{"num_attention_heads": 8, "num_key_value_heads": 8, "vocab_size": 8192, "init_std_o": 0.00415, "init_std_up": 0.022, "train_tokens": 174600000}
Each number is 50 + 15 x the weight over its row's rms, rounded and kept within 0 to 99. Layers, rows and columns count from 0. The size before them is the row's rms in percent of the matrix's.

# k: layer 9 attention key, 256x256, rms 0.105, rows 193-255, columns 128-159
# q: layer 9 attention query, 256x256, rms 0.104, rows 194-255, columns 128-159
# v: layer 9 attention value, 256x256, rms 0.112, rows 192-229, columns 128-159
# o: layer 9 attention output (transposed), 256x256, rms 0.0959, rows 192-228, columns 128-159
k193 070:51 39 47 56 19 54 66 46 25 49 64 42 74 46 60 49 39 45 42 49 41 55 26 55 75 40 55 28 70 38 56 50
q194 102:91 40 73 52 55 70 24 63 65 62 48 81 62 62 35 61 56 32 36 58 54 62 58 57 60 60 60 61 51 28 69 62
k194 086:55 71 46 55 60 61 54 35 55 65 42 71 20 73 28 67 57 63 53 24 46 65 47 68 49 56 74 43 43 66 57 32
q195 098:51 54 55 55 39 66 63 24 18 65 53 34 56 41 41 46 28 45 61 47 50 43 66 49 58 38 34 40 35 68 34 50
k195 077:46 49 43 56 63 55 51 51 47 73 34 55 62 79 62 47 48 62 44 57 44 53 35 67 47 54 44 30 59 51 67 80
q196 112:69 60 56 44 56 69 32 58 56 52 42 73 58 48 24 55 68 53 46 59 35 75 53 52 76 63 63 39 59 50 64 48
k196 097:68 74 50 70 58 48 46 36 71 75 33 75 27 64 53 59 64 47 53 40 63 44 44 41 65 60 51 52 64 65 50 27
q197 101:56 72 63 65 57 57 14 36 62 46 59 49 48 49 34 48 24 17 48 46 36 39 44 46 63 43 48 41 36 61 37 53
k197 107:55 67 44 60 45 53 65 47 41 62 57 38 54 43 59 44 36 49 50 49 35 47 50 45 89 59 44 36 55 37 33 65
q198 092:29 68 64 50 55 60 52 46 54 71 53 36 14 52 56 42 30 40 40 61 32 42 43 55 79 66 37 25 30 43 19 55
k198 121:50 12 61 58 66 59 54 43 29 90 46 43 67 38 44 51 62 40 37 56 48 48 28 60 53 35 44 23 42 56 53 66
q199 129:32 76 47 82 57 44 63 57 28 66 32 48 25 34 70 52 42 86 43 30 76 48 62 45 67 40 47 41 35 76 28 52
k199 098:42 55 49 42 58 44 57 69 44 53 48 60 16 64 20 76 59 70 65 50 52 61 34 39 64 43 68 48 58 62 54 44
q200 103:47 46 53 52 83 70 38 51 46 55 43 52 60 66 57 54 32 31 52 55 33 49 48 46 46 37 45 27 69 32 44 44
k200 095:28 58 50 40 22 28 61 69 44 39 27 62 32 46 69 47 50 26 54 43 20 64 53 26 46 65 52 60 44 63 55 29
q201 105:44 59 63 42 41 50 44 52 53 67 57 43 48 58 31 42 53 26 48 53 46 48 51 51 40 54 49 35 37 40 68 69
k201 134:59 48 59 53 46 43 40 31 37 52 62 52 85 42 68 63 57 43 44 60 62 42 58 56 42 53 49 47 17 27 37 63
q202 099:54 47 67 70 48 31 44 43 68 20 65 48 39 35 64 36 54 73 86 30 64 68 66 61 52 39 27 74 46 06 41 38
k202 090:54 29 32 40 69 71 74 33 53 50 63 35 53 55 29 82 53 57 66 51 64 30 61 28 42 45 43 49 65 58 72 93
q203 105:58 54 57 35 43 29 35 60 44 65 59 46 48 23 61 47 50 68 34 52 32 65 49 61 50 60 42 64 55 45 38 33
k203 105:71 31 40 59 37 56 28 38 39 61 37 63 70 60 34 46 28 71 51 43 90 60 42 43 53 46 63 53 54 69 39 90
q204 098:40 79 50 58 42 32 62 39 44 55 24 56 44 31 26 52 56 58 48 48 59 50 53 52 65 37 66 24 46 54 73 47
k204 097:82 52 54 60 51 48 43 28 35 41 47 73 52 57 24 53 46 63 54 38 50 51 53 50 31 42 56 64 36 77 43 48
q205 102:55 36 49 65 58 47 66 43 36 56 38 34 77 27 59 72 48 53 64 66 76 38 39 54 29 44 73 32 56 64 47 60
k205 088:50 48 54 42 63 36 42 32 46 73 60 44 54 37 77 63 53 50 50 71 36 69 47 65 62 50 78 26 54 40 45 40
q206 090:53 70 44 74 45 61 66 28 51 18 31 49 27 28 85 32 45 47 36 54 64 71 51 61 24 40 39 50 42 47 26 42
k206 089:68 43 52 21 41 47 40 41 46 76 73 48 54 52 43 55 51 36 51 38 37 63 78 63 44 77 38 52 35 77 69 36
q207 086:70 31 40 35 28 35 38 59 60 53 34 45 50 55 55 65 44 56 57 38 41 54 44 43 55 58 58 41 52 47 31 35
k207 094:17 69 54 43 69 59 56 40 32 47 56 68 52 45 55 46 61 60 53 40 61 64 33 76 58 58 33 17 45 45 54 29
q208 095:62 50 39 76 44 44 69 28 39 36 25 38 68 52 78 34 47 64 65 55 28 58 43 45 51 69 41 31 39 33 60 44
k208 093:60 76 46 59 53 75 52 73 48 36 54 36 36 29 36 47 40 54 50 30 74 40 58 67 46 67 66 47 74 29 58 94
q209 097:82 39 48 31 53 75 65 45 62 39 35 41 41 65 26 45 45 63 52 77 24 44 42 49 91 46 47 62 44 54 60 37
k209 100:26 25 35 63 44 53 28 50 43 53 51 38 46 52 40 59 38 46 39 62 61 50 57 55 47 42 55 70 40 57 52 42
q210 099:31 38 45 22 64 44 56 42 40 52 60 33 46 74 29 78 28 67 52 41 63 45 61 44 49 45 28 56 40 76 65 26
k210 086:65 43 50 66 21 35 37 84 55 56 63 37 52 09 73 43 28 35 92 50 56 25 34 54 52 28 55 49 56 36 55 35
q211 102:36 79 47 33 43 41 32 67 58 81 58 54 48 56 57 37 67 46 54 53 50 63 76 52 69 56 44 38 52 41 30 64
k211 102:74 37 40 65 76 90 53 35 43 57 51 47 78 35 44 50 54 45 43 66 54 50 65 33 11 45 49 57 59 62 48 49
q212 099:30 53 49 63 50 43 42 58 32 53 56 60 48 39 85 44 72 38 60 45 19 54 68 38 87 24 69 58 55 53 25 45
k212 093:57 40 42 67 47 65 42 50 65 47 41 40 30 59 28 40 48 45 52 58 49 34 39 22 41 66 61 22 35 44 76 66
q213 091:73 43 44 78 55 37 65 55 56 52 44 48 71 35 59 42 52 47 55 19 44 53 52 62 52 46 53 08 48 36 30 64
k213 102:52 50 63 17 64 40 29 45 35 47 45 33 33 26 38 66 60 43 35 65 59 33 49 53 09 77 66 60 42 46 42 29
q214 104:40 27 66 35 54 60 35 71 33 47 67 44 37 46 76 53 32 44 57 59 52 21 50 36 44 67 23 41 26 65 47 41
k214 099:34 42 46 54 59 69 42 13 56 55 56 83 47 70 22 64 60 37 45 46 45 48 54 37 53 46 61 61 54 68 60 68
q215 095:23 32 47 57 48 46 33 43 47 24 48 42 76 40 47 53 43 55 59 46 32 34 69 32 52 38 66 58 24 52 70 48
k215 091:68 29 78 38 66 41 38 47 51 47 34 70 52 66 63 64 69 43 69 75 45 48 59 68 39 41 49 61 39 63 45 46
q216 099:63 35 53 65 74 25 70 54 55 35 35 34 82 48 59 59 60 35 52 34 41 70 30 35 25 64 31 41 53 26 55 58
k216 106:48 50 22 48 41 67 52 61 29 69 58 30 35 36 88 46 65 63 56 29 58 34 47 74 60 48 62 49 48 71 63 44
q217 089:51 76 30 63 57 38 53 66 60 40 46 29 50 54 55 57 26 42 48 35 61 38 46 59 99 38 59 62 76 43 69 61
k217 090:48 67 52 52 51 54 40 59 59 42 61 63 50 50 47 18 47 42 47 64 60 67 77 52 37 46 33 50 56 37 44 31
q218 089:76 60 56 41 19 49 56 31 43 72 50 77 51 55 61 43 30 36 42 45 48 48 41 47 43 58 49 17 51 45 53 45
k218 090:28 70 34 82 41 64 58 53 52 52 47 44 55 49 52 69 47 53 55 68 20 51 44 78 99 48 70 38 59 64 59 47
q219 091:48 66 66 78 68 60 50 33 62 42 40 18 46 51 49 41 53 46 66 33 37 51 63 29 67 33 39 34 58 35 78 61
k219 093:55 53 64 49 39 39 48 53 72 55 49 76 73 34 81 59 36 53 30 48 45 33 60 37 49 74 55 50 69 54 66 54
q220 091:55 73 44 52 79 62 50 20 47 70 66 34 64 56 48 65 52 76 32 58 39 38 44 59 86 62 44 25 22 77 73 21
k220 088:35 41 75 49 45 37 24 69 46 37 53 58 47 60 45 48 44 49 20 63 58 39 59 40 41 27 24 57 50 53 68 76
q221 090:62 58 65 46 44 27 36 70 52 47 53 76 53 71 21 34 72 54 62 34 39 46 40 52 58 88 44 56 52 31 64 41
k221 101:35 29 54 42 37 81 73 36 79 37 57 39 62 70 38 50 26 56 34 69 36 45 33 66 64 43 61 51 57 59 55 66
q222 107:40 48 36 41 35 76 47 52 44 56 49 58 67 61 62 40 61 28 53 57 61 31 64 55 83 57 71 61 33 39 53 61
k222 094:55 46 72 25 48 42 18 76 69 55 26 42 40 37 31 64 52 75 54 72 41 44 88 39 18 38 59 54 54 47 68 51
q223 093:40 43 25 37 49 48 54 66 59 57 69 39 29 39 51 70 34 48 80 21 44 56 61 66 71 48 57 55 56 60 31 36
k223 100:52 70 55 40 58 35 42 48 58 47 47 66 64 57 20 60 43 59 58 43 67 44 49 34 35 44 50 34 30 53 37 37
v192 094:54 64 30 56 88 44 49 26 53 37 54 58 29 56 38 44 63 63 59 74 63 53 56 80 62 34 63 31 74 58 66 83
o192 100:38 47 26 30 47 47 50 34 62 42 59 74 62 57 43 59 60 66 54 42 62 51 54 47 66 57 44 54 43 40 56 42
v193 100:46 34 74 54 42 51 57 53 39 32 36 49 39 62 76 48 34 50 36 56 25 39 25 75 50 51 30 65 78 52 24 48
o193 104:57 52 47 54 51 51 55 41 48 44 40 50 63 54 66 32 33 52 60 45 62 54 43 48 38 35 37 44 73 41 60 46
v194 104:49 42 55 23 54 42 48 64 23 50 51 40 56 57 49 58 62 67 41 67 92 69 74 39 38 42 60 39 36 79 39 45
o194 106:45 46 64 35 57 47 34 80 45 55 46 28 56 74 40 60 38 40 59 37 39 46 40 38 64 53 35 38 49 50 16 36
v195 096:99 46 90 55 47 54 56 45 61 67 55 43 45 33 42 50 57 24 59 62 53 41 18 62 11 31 66 45 44 49 48 38
o195 100:67 48 80 48 65 64 31 45 38 69 41 58 37 42 56 36 18 38 21 67 54 44 48 55 31 34 59 52 47 30 57 35
v196 100:49 56 57 64 52 60 69 62 43 45 43 62 55 79 68 36 63 33 48 47 37 55 39 30 58 73 38 60 34 66 66 10
o196 106:44 66 25 62 49 59 48 50 46 51 60 60 47 28 55 18 40 35 69 62 66 51 46 33 78 29 56 47 44 52 65 36
v197 095:74 15 63 55 15 52 42 61 47 44 67 35 00 60 36 67 48 37 27 43 52 42 47 37 45 37 56 63 17 46 34 63
o197 103:59 47 74 83 38 58 52 63 24 58 13 31 61 61 42 66 25 33 39 14 59 39 42 40 69 53 71 35 52 67 46 55
v198 097:47 43 74 38 70 28 42 56 45 43 28 29 43 48 42 38 66 85 49 51 53 60 35 31 76 34 69 71 42 41 31 35
o198 100:45 72 36 45 54 46 57 58 59 54 57 51 39 47 48 43 59 38 24 48 24 51 43 66 72 28 54 42 50 38 63 79
v199 101:54 70 69 31 36 25 52 56 53 43 37 53 47 37 32 65 71 48 57 60 77 49 82 58 43 58 33 69 58 47 76 53
o199 105:67 27 54 32 43 47 53 36 39 51 36 59 45 45 30 37 62 38 67 39 42 55 59 21 54 38 57 63 47 22 30 57
v200 094:40 53 54 52 50 59 40 47 61 58 59 64 56 88 38 61 52 65 57 55 64 54 46 27 77 64 44 56 51 64 52 51
o200 097:48 56 34 31 74 38 30 54 56 54 54 50 83 64 28 53 51 36 63 43 52 32 55 48 43 46 49 58 51 18 42 65
v201 097:55 74 51 43 29 31 35 41 54 74 45 61 57 54 62 47 20 48 58 67 55 49 62 35 59 47 67 63 41 52 64 43
o201 095:49 59 58 49 48 28 68 35 44 34 61 53 66 24 51 62 53 70 67 55 59 56 40 32 33 44 66 32 32 55 52 59
v202 101:38 47 61 41 39 57 42 54 72 18 60 45 50 54 43 75 13 38 61 43 34 58 34 80 53 57 34 29 50 61 67 38
o202 105:28 44 72 57 79 56 41 37 43 58 32 62 49 56 37 53 46 38 39 61 73 25 58 43 23 44 66 70 68 23 53 52
v203 093:50 35 53 54 49 51 81 47 57 58 49 52 51 43 84 59 40 19 90 71 51 29 29 53 50 33 24 45 54 25 44 35
o203 102:52 45 46 38 42 44 56 56 33 71 30 59 61 62 37 53 65 39 43 56 10 55 44 31 41 77 39 06 51 45 67 23
v204 101:41 57 71 37 55 80 35 39 48 43 54 22 56 69 63 52 63 47 63 42 59 61 36 59 48 50 54 61 27 32 41 54
o204 103:40 37 63 46 44 80 49 87 49 34 60 15 58 70 51 39 38 57 50 49 33 38 55 55 54 31 39 65 43 47 64 42
v205 095:57 53 69 57 64 58 41 49 32 69 73 65 30 54 36 45 24 66 49 45 66 29 62 33 48 33 47 60 47 34 50 74
o205 100:51 37 53 25 59 41 52 42 47 24 55 50 37 65 46 39 59 63 58 61 28 41 45 62 42 44 36 69 43 42 45 65
v206 095:54 31 53 36 53 56 45 17 37 31 75 52 35 49 10 57 62 34 40 57 68 49 58 34 36 18 62 28 39 31 64 37
o206 101:35 50 62 37 39 48 41 45 26 65 55 16 29 56 36 61 36 27 59 60 48 23 49 53 55 59 29 43 43 76 66 50
v207 096:61 22 62 37 59 51 43 87 30 71 57 43 82 43 45 64 20 44 33 52 43 51 57 30 43 47 49 47 82 65 68 45
o207 093:32 15 46 65 86 48 63 46 36 49 33 41 60 51 67 40 26 53 51 45 60 29 82 54 69 12 43 12 71 59 35 42
v208 102:42 71 39 42 82 41 47 58 57 56 30 34 37 34 56 65 50 75 68 69 77 50 47 64 44 65 65 66 45 41 67 48
o208 108:34 74 38 66 51 26 47 49 49 38 77 28 22 70 64 31 57 38 61 44 29 36 36 54 64 73 39 66 38 22 50 41
v209 095:42 69 65 38 67 32 69 57 50 60 49 40 38 29 68 35 50 38 56 40 61 62 59 61 30 45 62 50 35 54 68 37
o209 099:67 53 65 43 39 36 72 52 35 60 42 71 34 77 34 56 45 67 82 42 41 40 37 50 42 29 35 66 51 56 41 18
v210 104:49 49 46 39 71 52 55 40 70 40 68 56 33 52 47 69 58 39 47 55 57 62 52 36 08 50 47 50 50 67 35 40
o210 103:70 33 54 55 76 58 45 58 47 37 57 35 48 74 70 68 45 97 56 52 45 43 43 38 36 55 43 51 55 54 67 52
v211 097:63 58 58 54 64 21 38 50 66 62 65 48 37 56 33 72 28 71 79 59 71 46 64 67 97 41 42 44 59 66 57 38
o211 105:52 72 43 70 60 66 35 31 55 59 50 41 61 46 32 59 33 50 62 63 54 42 71 44 73 61 50 55 42 33 37 34
v212 089:50 28 49 47 68 47 72 43 43 42 39 15 27 70 60 64 57 53 43 45 46 42 53 58 19 46 45 41 51 34 42 36
o212 091:46 69 45 37 54 32 32 71 45 22 74 50 47 75 74 54 33 72 40 44 56 44 44 39 44 43 59 39 35 88 56 32
v213 099:46 50 58 62 69 58 35 55 45 33 49 54 73 71 51 48 58 58 53 60 54 54 60 47 62 52 53 27 52 19 84 42
o213 101:45 61 64 67 66 32 50 49 65 53 57 55 66 42 44 42 45 46 75 36 53 49 78 54 66 50 80 42 57 41 67 61
v214 093:62 34 10 74 77 42 52 56 76 65 45 40 48 50 44 61 35 31 53 57 63 50 63 63 34 40 40 68 59 46 38 24
o214 098:56 41 42 38 54 45 50 43 49 60 67 60 66 50 64 67 62 86 32 43 63 62 36 32 44 40 73 29 54 35 50 61
v215 095:51 31 74 53 65 47 53 27 64 45 30 61 64 66 39 35 53 63 34 34 53 35 31 50 54 19 40 53 23 48 61 37
o215 102:52 69 63 27 42 47 44 64 29 63 78 66 42 62 58 41 45 49 59 61 69 44 50 46 43 48 37 62 58 44 56 46
v216 101:30 38 22 34 37 52 40 35 51 72 34 54 38 15 43 41 33 48 60 70 40 59 32 62 42 44 74 47 50 45 41 72
o216 102:34 55 29 56 51 47 39 65 53 76 51 38 34 54 35 37 72 42 70 17 69 54 27 60 65 40 49 52 56 68 53 67
v217 096:48 43 54 41 53 67 39 49 61 43 22 37 40 49 67 67 55 23 75 21 31 54 27 64 33 42 44 61 33 43 45 50
o217 098:63 54 38 42 64 57 49 49 40 40 70 44 56 42 52 47 47 47 55 44 76 35 23 58 51 40 45 54 39 61 57 53
v218 093:50 36 34 66 59 46 36 51 55 55 62 66 30 50 37 64 56 61 61 63 14 46 53 56 37 49 55 44 36 44 53 42
o218 104:47 54 40 62 32 62 51 42 55 41 71 45 26 71 73 79 80 52 35 43 43 57 42 57 46 55 42 29 25 45 23 41
v219 093:46 62 69 56 64 61 71 69 54 63 58 28 69 41 61 46 53 60 35 27 56 38 45 51 56 32 42 66 43 38 26 38
o219 096:39 00 70 53 54 62 19 47 50 60 56 41 43 23 47 43 61 68 28 48 09 29 61 70 49 53 39 65 22 46 75 44
v220 102:52 48 58 70 23 45 31 54 71 39 43 46 23 58 56 47 51 50 43 54 43 50 31 56 69 50 54 70 57 40 40 58
o220 107:46 54 36 52 27 49 45 39 54 56 57 56 51 35 35 64 39 64 30 37 24 40 33 46 90 58 57 77 72 17 53 58
v221 092:29 54 37 22 47 48 53 59 55 19 50 68 37 75 42 50 39 70 77 47 24 29 27 70 59 42 64 45 38 50 49 60
o221 095:40 65 37 09 49 62 47 65 63 14 51 50 33 57 14 66 62 73 47 46 31 62 37 51 63 60 24 46 49 40 88 60
v222 088:41 39 65 46 64 54 30 46 44 42 46 86 65 51 45 54 69 72 48 71 50 76 43 66 23 52 69 47 59 64 43 49
o222 095:36 60 56 40 58 57 60 45 44 48 71 48 33 48 40 49 30 61 78 19 70 60 66 38 61 54 58 43 65 33 24 66
v223 093:59 44 97 88 57 44 49 57 36 44 70 56 64 53 59 57 50 23 44 57 51 65 67 59 22 20 44 53 46 73 49 40
o223 092:34 23 76 31 45 74 47 53 57 49 65 64 55 86 46 57 39 60 61 60 47 59 25 39 48 28 29 58 48 64 70 36
q224 073:48 44 37 59 58 63 44 37 38 73 52 56 63 34 42 62 63 66 31 38 59 64 46 52 32 70 78 47 51 56 70 35
k224 071:56 46 67 44 40 50 56 55 52 21 60 56 61 73 67 22 50 47 46 51 52 42 38 54 58 48 25 48 59 53 43 51
q225 071:81 34 23 31 65 52 47 59 72 59 40 54 42 45 56 54 49 50 38 66 33 50 51 47 33 38 41 59 83 68 34 58
k225 077:65 53 63 59 59 50 43 28 51 59 39 51 87 20 29 61 67 51 25 53 49 85 47 64 77 56 59 48 39 38 45 47
q226 086:23 07 45 49 33 43 55 35 43 54 61 58 38 65 59 32 45 60 50 62 44 35 55 36 13 34 39 58 69 54 27 38
k226 078:33 37 37 47 39 94 55 73 47 45 48 67 32 52 51 32 36 42 69 44 65 57 60 48 44 43 54 43 66 32 43 69
q227 086:54 51 39 34 35 49 67 45 55 42 45 43 51 51 47 56 68 62 51 43 39 54 21 60 62 62 48 53 61 68 63 63
k227 070:53 48 88 32 32 37 68 57 44 51 49 58 82 45 55 44 70 49 12 55 48 33 53 59 82 46 36 40 53 69 56 54
q228 093:63 46 72 47 47 39 48 53 75 48 30 43 40 74 33 42 67 35 33 32 38 56 69 39 32 56 27 50 67 23 75 26
k228 079:46 70 53 64 58 52 36 32 34 59 52 42 39 47 45 37 41 46 56 73 26 49 52 76 66 34 47 74 54 72 46 52
q229 092:72 54 73 59 62 68 55 61 65 56 32 49 42 44 29 52 55 46 48 49 62 51 39 50 20 42 24 53 24 46 35 52
k229 087:65 45 21 46 56 58 66 34 37 44 50 46 18 65 29 50 19 63 62 32 57 45 43 58 60 55 54 57 42 40 49 59
q230 113:75 74 57 48 53 44 40 60 57 48 39 24 81 42 03 76 70 52 45 44 45 59 40 50 46 69 20 47 51 30 67 49
k230 080:43 50 54 51 72 71 29 74 37 46 60 58 43 11 86 36 60 31 84 25 47 69 61 62 16 52 32 58 65 46 22 48
q231 132:41 65 38 68 58 76 61 43 40 61 55 35 77 38 35 51 37 28 35 47 44 49 46 62 79 65 56 20 46 78 45 60
k231 112:49 34 51 41 47 59 59 34 47 57 30 56 23 54 56 45 46 77 36 48 75 36 35 28 53 40 83 47 52 29 67 49
q232 102:60 91 54 51 50 46 44 50 57 43 55 65 41 51 37 58 33 31 37 61 34 45 49 53 74 65 46 47 39 41 50 73
k232 132:32 60 66 46 49 32 41 50 34 56 39 37 69 42 91 40 47 39 52 30 58 65 39 59 47 50 48 34 44 39 38 65
q233 125:35 43 48 60 57 91 32 50 41 65 40 55 54 48 63 56 38 32 50 51 60 35 54 78 90 63 74 32 47 58 33 40
k233 097:57 55 51 46 70 52 36 68 66 74 51 43 60 23 57 50 87 52 40 55 75 48 28 81 20 47 54 22 76 46 37 25
q234 095:52 61 82 34 43 31 80 48 90 58 19 64 43 50 23 38 36 43 61 45 54 44 54 52 13 82 44 37 51 61 22 42
k234 093:25 41 39 22 30 71 25 39 65 45 74 42 61 55 37 42 48 45 14 61 56 48 43 53 48 56 56 78 67 53 71 49
q235 101:55 60 55 53 27 49 64 55 62 43 56 37 66 47 22 62 59 54 34 43 69 85 46 66 28 58 36 76 20 76 56 57
k235 101:45 37 31 36 71 45 41 49 60 43 27 56 57 38 71 46 93 52 52 52 64 26 38 33 64 51 62 42 51 38 60 41
q236 107:77 50 48 38 41 28 48 52 31 41 48 52 34 75 50 40 46 72 70 48 43 54 51 37 33 64 36 46 49 47 60 25
k236 096:34 37 57 57 54 73 56 29 50 45 55 55 45 50 41 58 27 48 44 51 25 45 54 63 51 30 43 63 49 85 43 33
q237 112:44 16 40 50 41 58 64 78 53 55 48 47 30 57 27 41 87 45 57 29 34 51 67 42 64 79 42 73 75 53 61 54
k237 102:61 65 51 43 33 56 47 53 76 36 75 40 28 66 39 50 25 40 55 34 36 31 43 55 27 41 45 60 41 48 50 68
q238 090:70 17 70 53 59 67 22 60 72 50 38 42 47 78 81 20 28 37 27 67 38 61 41 50 30 50 39 69 59 32 42 55
k238 100:60 76 50 66 34 56 58 33 39 56 46 34 74 41 52 49 34 52 48 58 35 45 51 41 64 56 83 61 32 75 75 51
q239 103:44 60 54 32 31 35 78 30 44 09 50 43 39 47 42 52 63 75 34 60 43 49 31 45 43 58 57 26 62 58 74 50
k239 105:60 53 36 24 71 51 37 33 42 41 36 38 79 33 47 53 63 42 55 55 69 55 52 69 27 55 75 26 51 15 42 59
q240 104:64 28 19 31 37 62 45 50 65 49 64 62 35 73 41 38 24 74 60 44 61 24 52 35 40 43 56 73 54 79 49 37
k240 120:65 75 53 50 46 44 65 51 61 55 76 46 67 48 30 67 28 33 50 45 25 35 52 68 79 38 27 73 29 53 83 46
q241 104:45 93 56 56 46 61 25 65 44 39 19 45 50 58 44 39 48 71 60 50 48 61 58 68 60 46 54 60 51 56 43 36
k241 096:72 51 90 92 47 55 37 46 44 52 58 27 32 57 65 49 70 57 76 46 53 50 61 48 44 39 38 60 38 42 54 17
q242 094:32 65 51 51 36 40 69 53 43 37 29 35 63 80 38 52 35 24 68 35 64 60 44 26 17 44 59 28 39 61 51 50
k242 089:53 72 29 35 66 41 71 58 37 32 74 40 60 50 54 49 57 41 22 58 33 45 54 60 57 51 42 55 41 84 37 65
q243 097:57 32 59 25 24 67 58 51 64 51 49 47 71 48 25 60 40 54 47 55 72 49 27 36 10 65 49 36 55 32 25 39
k243 103:60 65 73 62 51 49 25 20 59 77 52 50 73 42 70 43 64 43 25 65 61 44 45 45 39 40 56 35 43 42 25 35
q244 095:71 44 54 63 44 25 52 66 62 62 66 26 55 20 67 65 49 51 53 39 37 53 71 21 21 52 66 55 59 41 62 59
k244 093:61 48 40 59 51 51 48 42 58 71 45 72 36 42 72 50 55 80 31 50 41 36 32 76 31 48 37 32 42 65 15 63
q245 095:59 30 49 46 42 67 57 53 62 38 50 68 33 54 56 81 62 28 41 61 38 32 38 38 22 52 53 31 57 49 60 46
k245 092:51 51 62 43 49 50 46 32 50 69 33 35 56 71 48 61 64 60 56 61 32 50 34 25 66 51 45 27 51 62 38 51
q246 096:53 75 48 50 77 37 54 61 47 44 52 50 23 37 49 58 59 75 50 52 51 43 56 43 77 27 50 50 38 54 73 53
k246 103:30 49 56 19 37 25 40 56 49 35 32 31 54 60 36 63 61 39 60 55 82 50 68 35 58 50 51 63 70 48 45 54
q247 095:53 49 54 51 49 55 80 13 39 61 38 43 39 75 46 60 56 33 56 45 53 54 12 85 85 88 60 60 33 59 54 38
k247 087:23 48 82 34 46 51 22 46 46 56 41 57 97 57 56 53 29 66 54 63 34 57 71 60 53 47 56 37 79 56 62 20
q248 096:55 69 30 36 53 38 52 58 60 30 56 34 75 44 61 36 43 56 74 48 71 48 43 66 30 45 62 57 60 54 68 43
k248 103:59 52 76 63 15 54 51 66 58 81 33 71 51 47 44 47 56 24 64 55 66 25 51 52 73 40 63 54 24 54 32 47
q249 096:53 32 55 42 56 56 43 70 40 30 42 63 58 42 34 65 42 62 42 46 56 42 40 72 23 23 18 70 20 60 55 54
k249 104:53 61 45 29 46 43 32 54 60 58 58 30 29 35 66 43 61 63 74 44 31 49 30 50 76 34 37 37 81 54 51 44
q250 092:52 54 57 59 63 69 39 44 54 46 46 37 62 30 58 56 44 49 43 36 67 23 40 71 51 43 41 42 59 48 63 48
k250 096:33 59 49 31 45 57 40 43 52 39 52 38 52 63 51 54 42 53 33 77 73 45 43 78 47 66 47 65 69 49 68 43
q251 086:47 23 43 56 46 68 39 54 74 40 31 43 51 46 74 57 58 81 67 55 42 63 63 64 43 69 60 51 36 58 33 54
k251 107:44 76 51 33 43 39 46 53 37 63 44 60 48 57 57 33 54 64 54 72 52 49 60 41 29 57 37 54 80 37 57 79
q252 105:29 55 42 54 54 61 53 22 48 45 55 57 29 51 28 48 59 27 72 62 37 46 50 54 52 75 17 50 72 74 64 47
k252 098:27 66 42 52 58 70 73 91 51 54 64 52 78 37 33 40 61 28 51 24 52 40 55 50 59 45 56 43 50 44 79 50
q253 104:41 44 39 15 69 43 38 43 45 45 63 36 64 52 27 36 46 71 45 63 76 31 41 64 71 73 29 64 58 52 73 36
k253 106:41 45 45 32 61 48 54 67 66 39 44 54 36 51 55 47 67 58 51 61 68 20 49 48 52 43 78 68 58 69 27 48
q254 093:20 43 32 75 79 46 50 36 45 47 39 63 52 50 43 58 52 52 47 55 17 67 57 38 49 57 65 13 61 72 37 48
k254 096:59 72 67 40 18 50 56 48 64 44 37 57 36 38 50 52 32 63 40 38 28 67 56 43 51 38 33 84 32 48 61 73
q255 097:37 34 44 67 70 76 28 78 38 69 56 54 60 61 31 46 57 55 36 54 58 28 49 46 48 45 38 20 54 59 56 40
k255 095:39 60 45 52 49 40 28 61 57 38 60 42 34 78 41 42 49 34 69 49 42 54 54 50 43 33 30 76 37 42 69 55
v224 107:63 35 46 38 38 62 39 22 54 59 52 33 41 86 66 40 17 39 68 26 44 52 58 30 81 73 52 61 51 54 78 67
o224 106:60 33 60 55 69 30 34 31 60 36 41 62 28 39 21 72 57 61 35 53 43 54 32 65 54 53 30 65 46 59 41 56
v225 100:34 37 65 35 39 61 55 51 69 14 66 19 60 64 64 35 85 74 29 43 71 56 46 61 30 64 46 45 70 48 79 56
o225 097:63 49 44 52 38 46 30 28 62 51 57 33 45 72 57 33 45 46 48 39 56 42 40 45 69 55 37 41 60 44 60 43
v226 098:42 53 51 68 28 54 56 44 64 50 36 33 50 63 51 39 46 57 54 59 49 38 71 51 38 80 57 58 59 39 61 64
o226 094:43 68 62 60 44 73 40 36 65 39 50 60 46 49 25 57 49 47 54 47 44 60 12 60 51 66 69 63 32 57 53 64
v227 100:45 11 37 30 69 57 39 60 46 59 16 57 78 45 63 58 43 36 59 63 46 38 35 46 49 60 50 34 68 53 57 73
o227 101:64 70 38 51 71 60 27 35 57 49 32 55 62 48 42 48 58 49 43 49 57 61 40 44 32 70 65 41 54 91 31 44
v228 095:37 57 59 85 51 32 74 43 71 39 63 60 63 68 58 46 37 45 45 44 48 29 40 35 42 58 54 28 48 70 22 62
o228 093:50 54 60 59 43 49 40 65 49 27 45 30 46 75 40 57 27 47 64 87 25 72 65 54 53 61 33 60 49 41 54 46
v229 092:45 46 39 33 48 58 21 39 45 44 57 60 50 35 43 52 42 54 43 43 70 05 60 60 77 79 42 36 59 41 57 52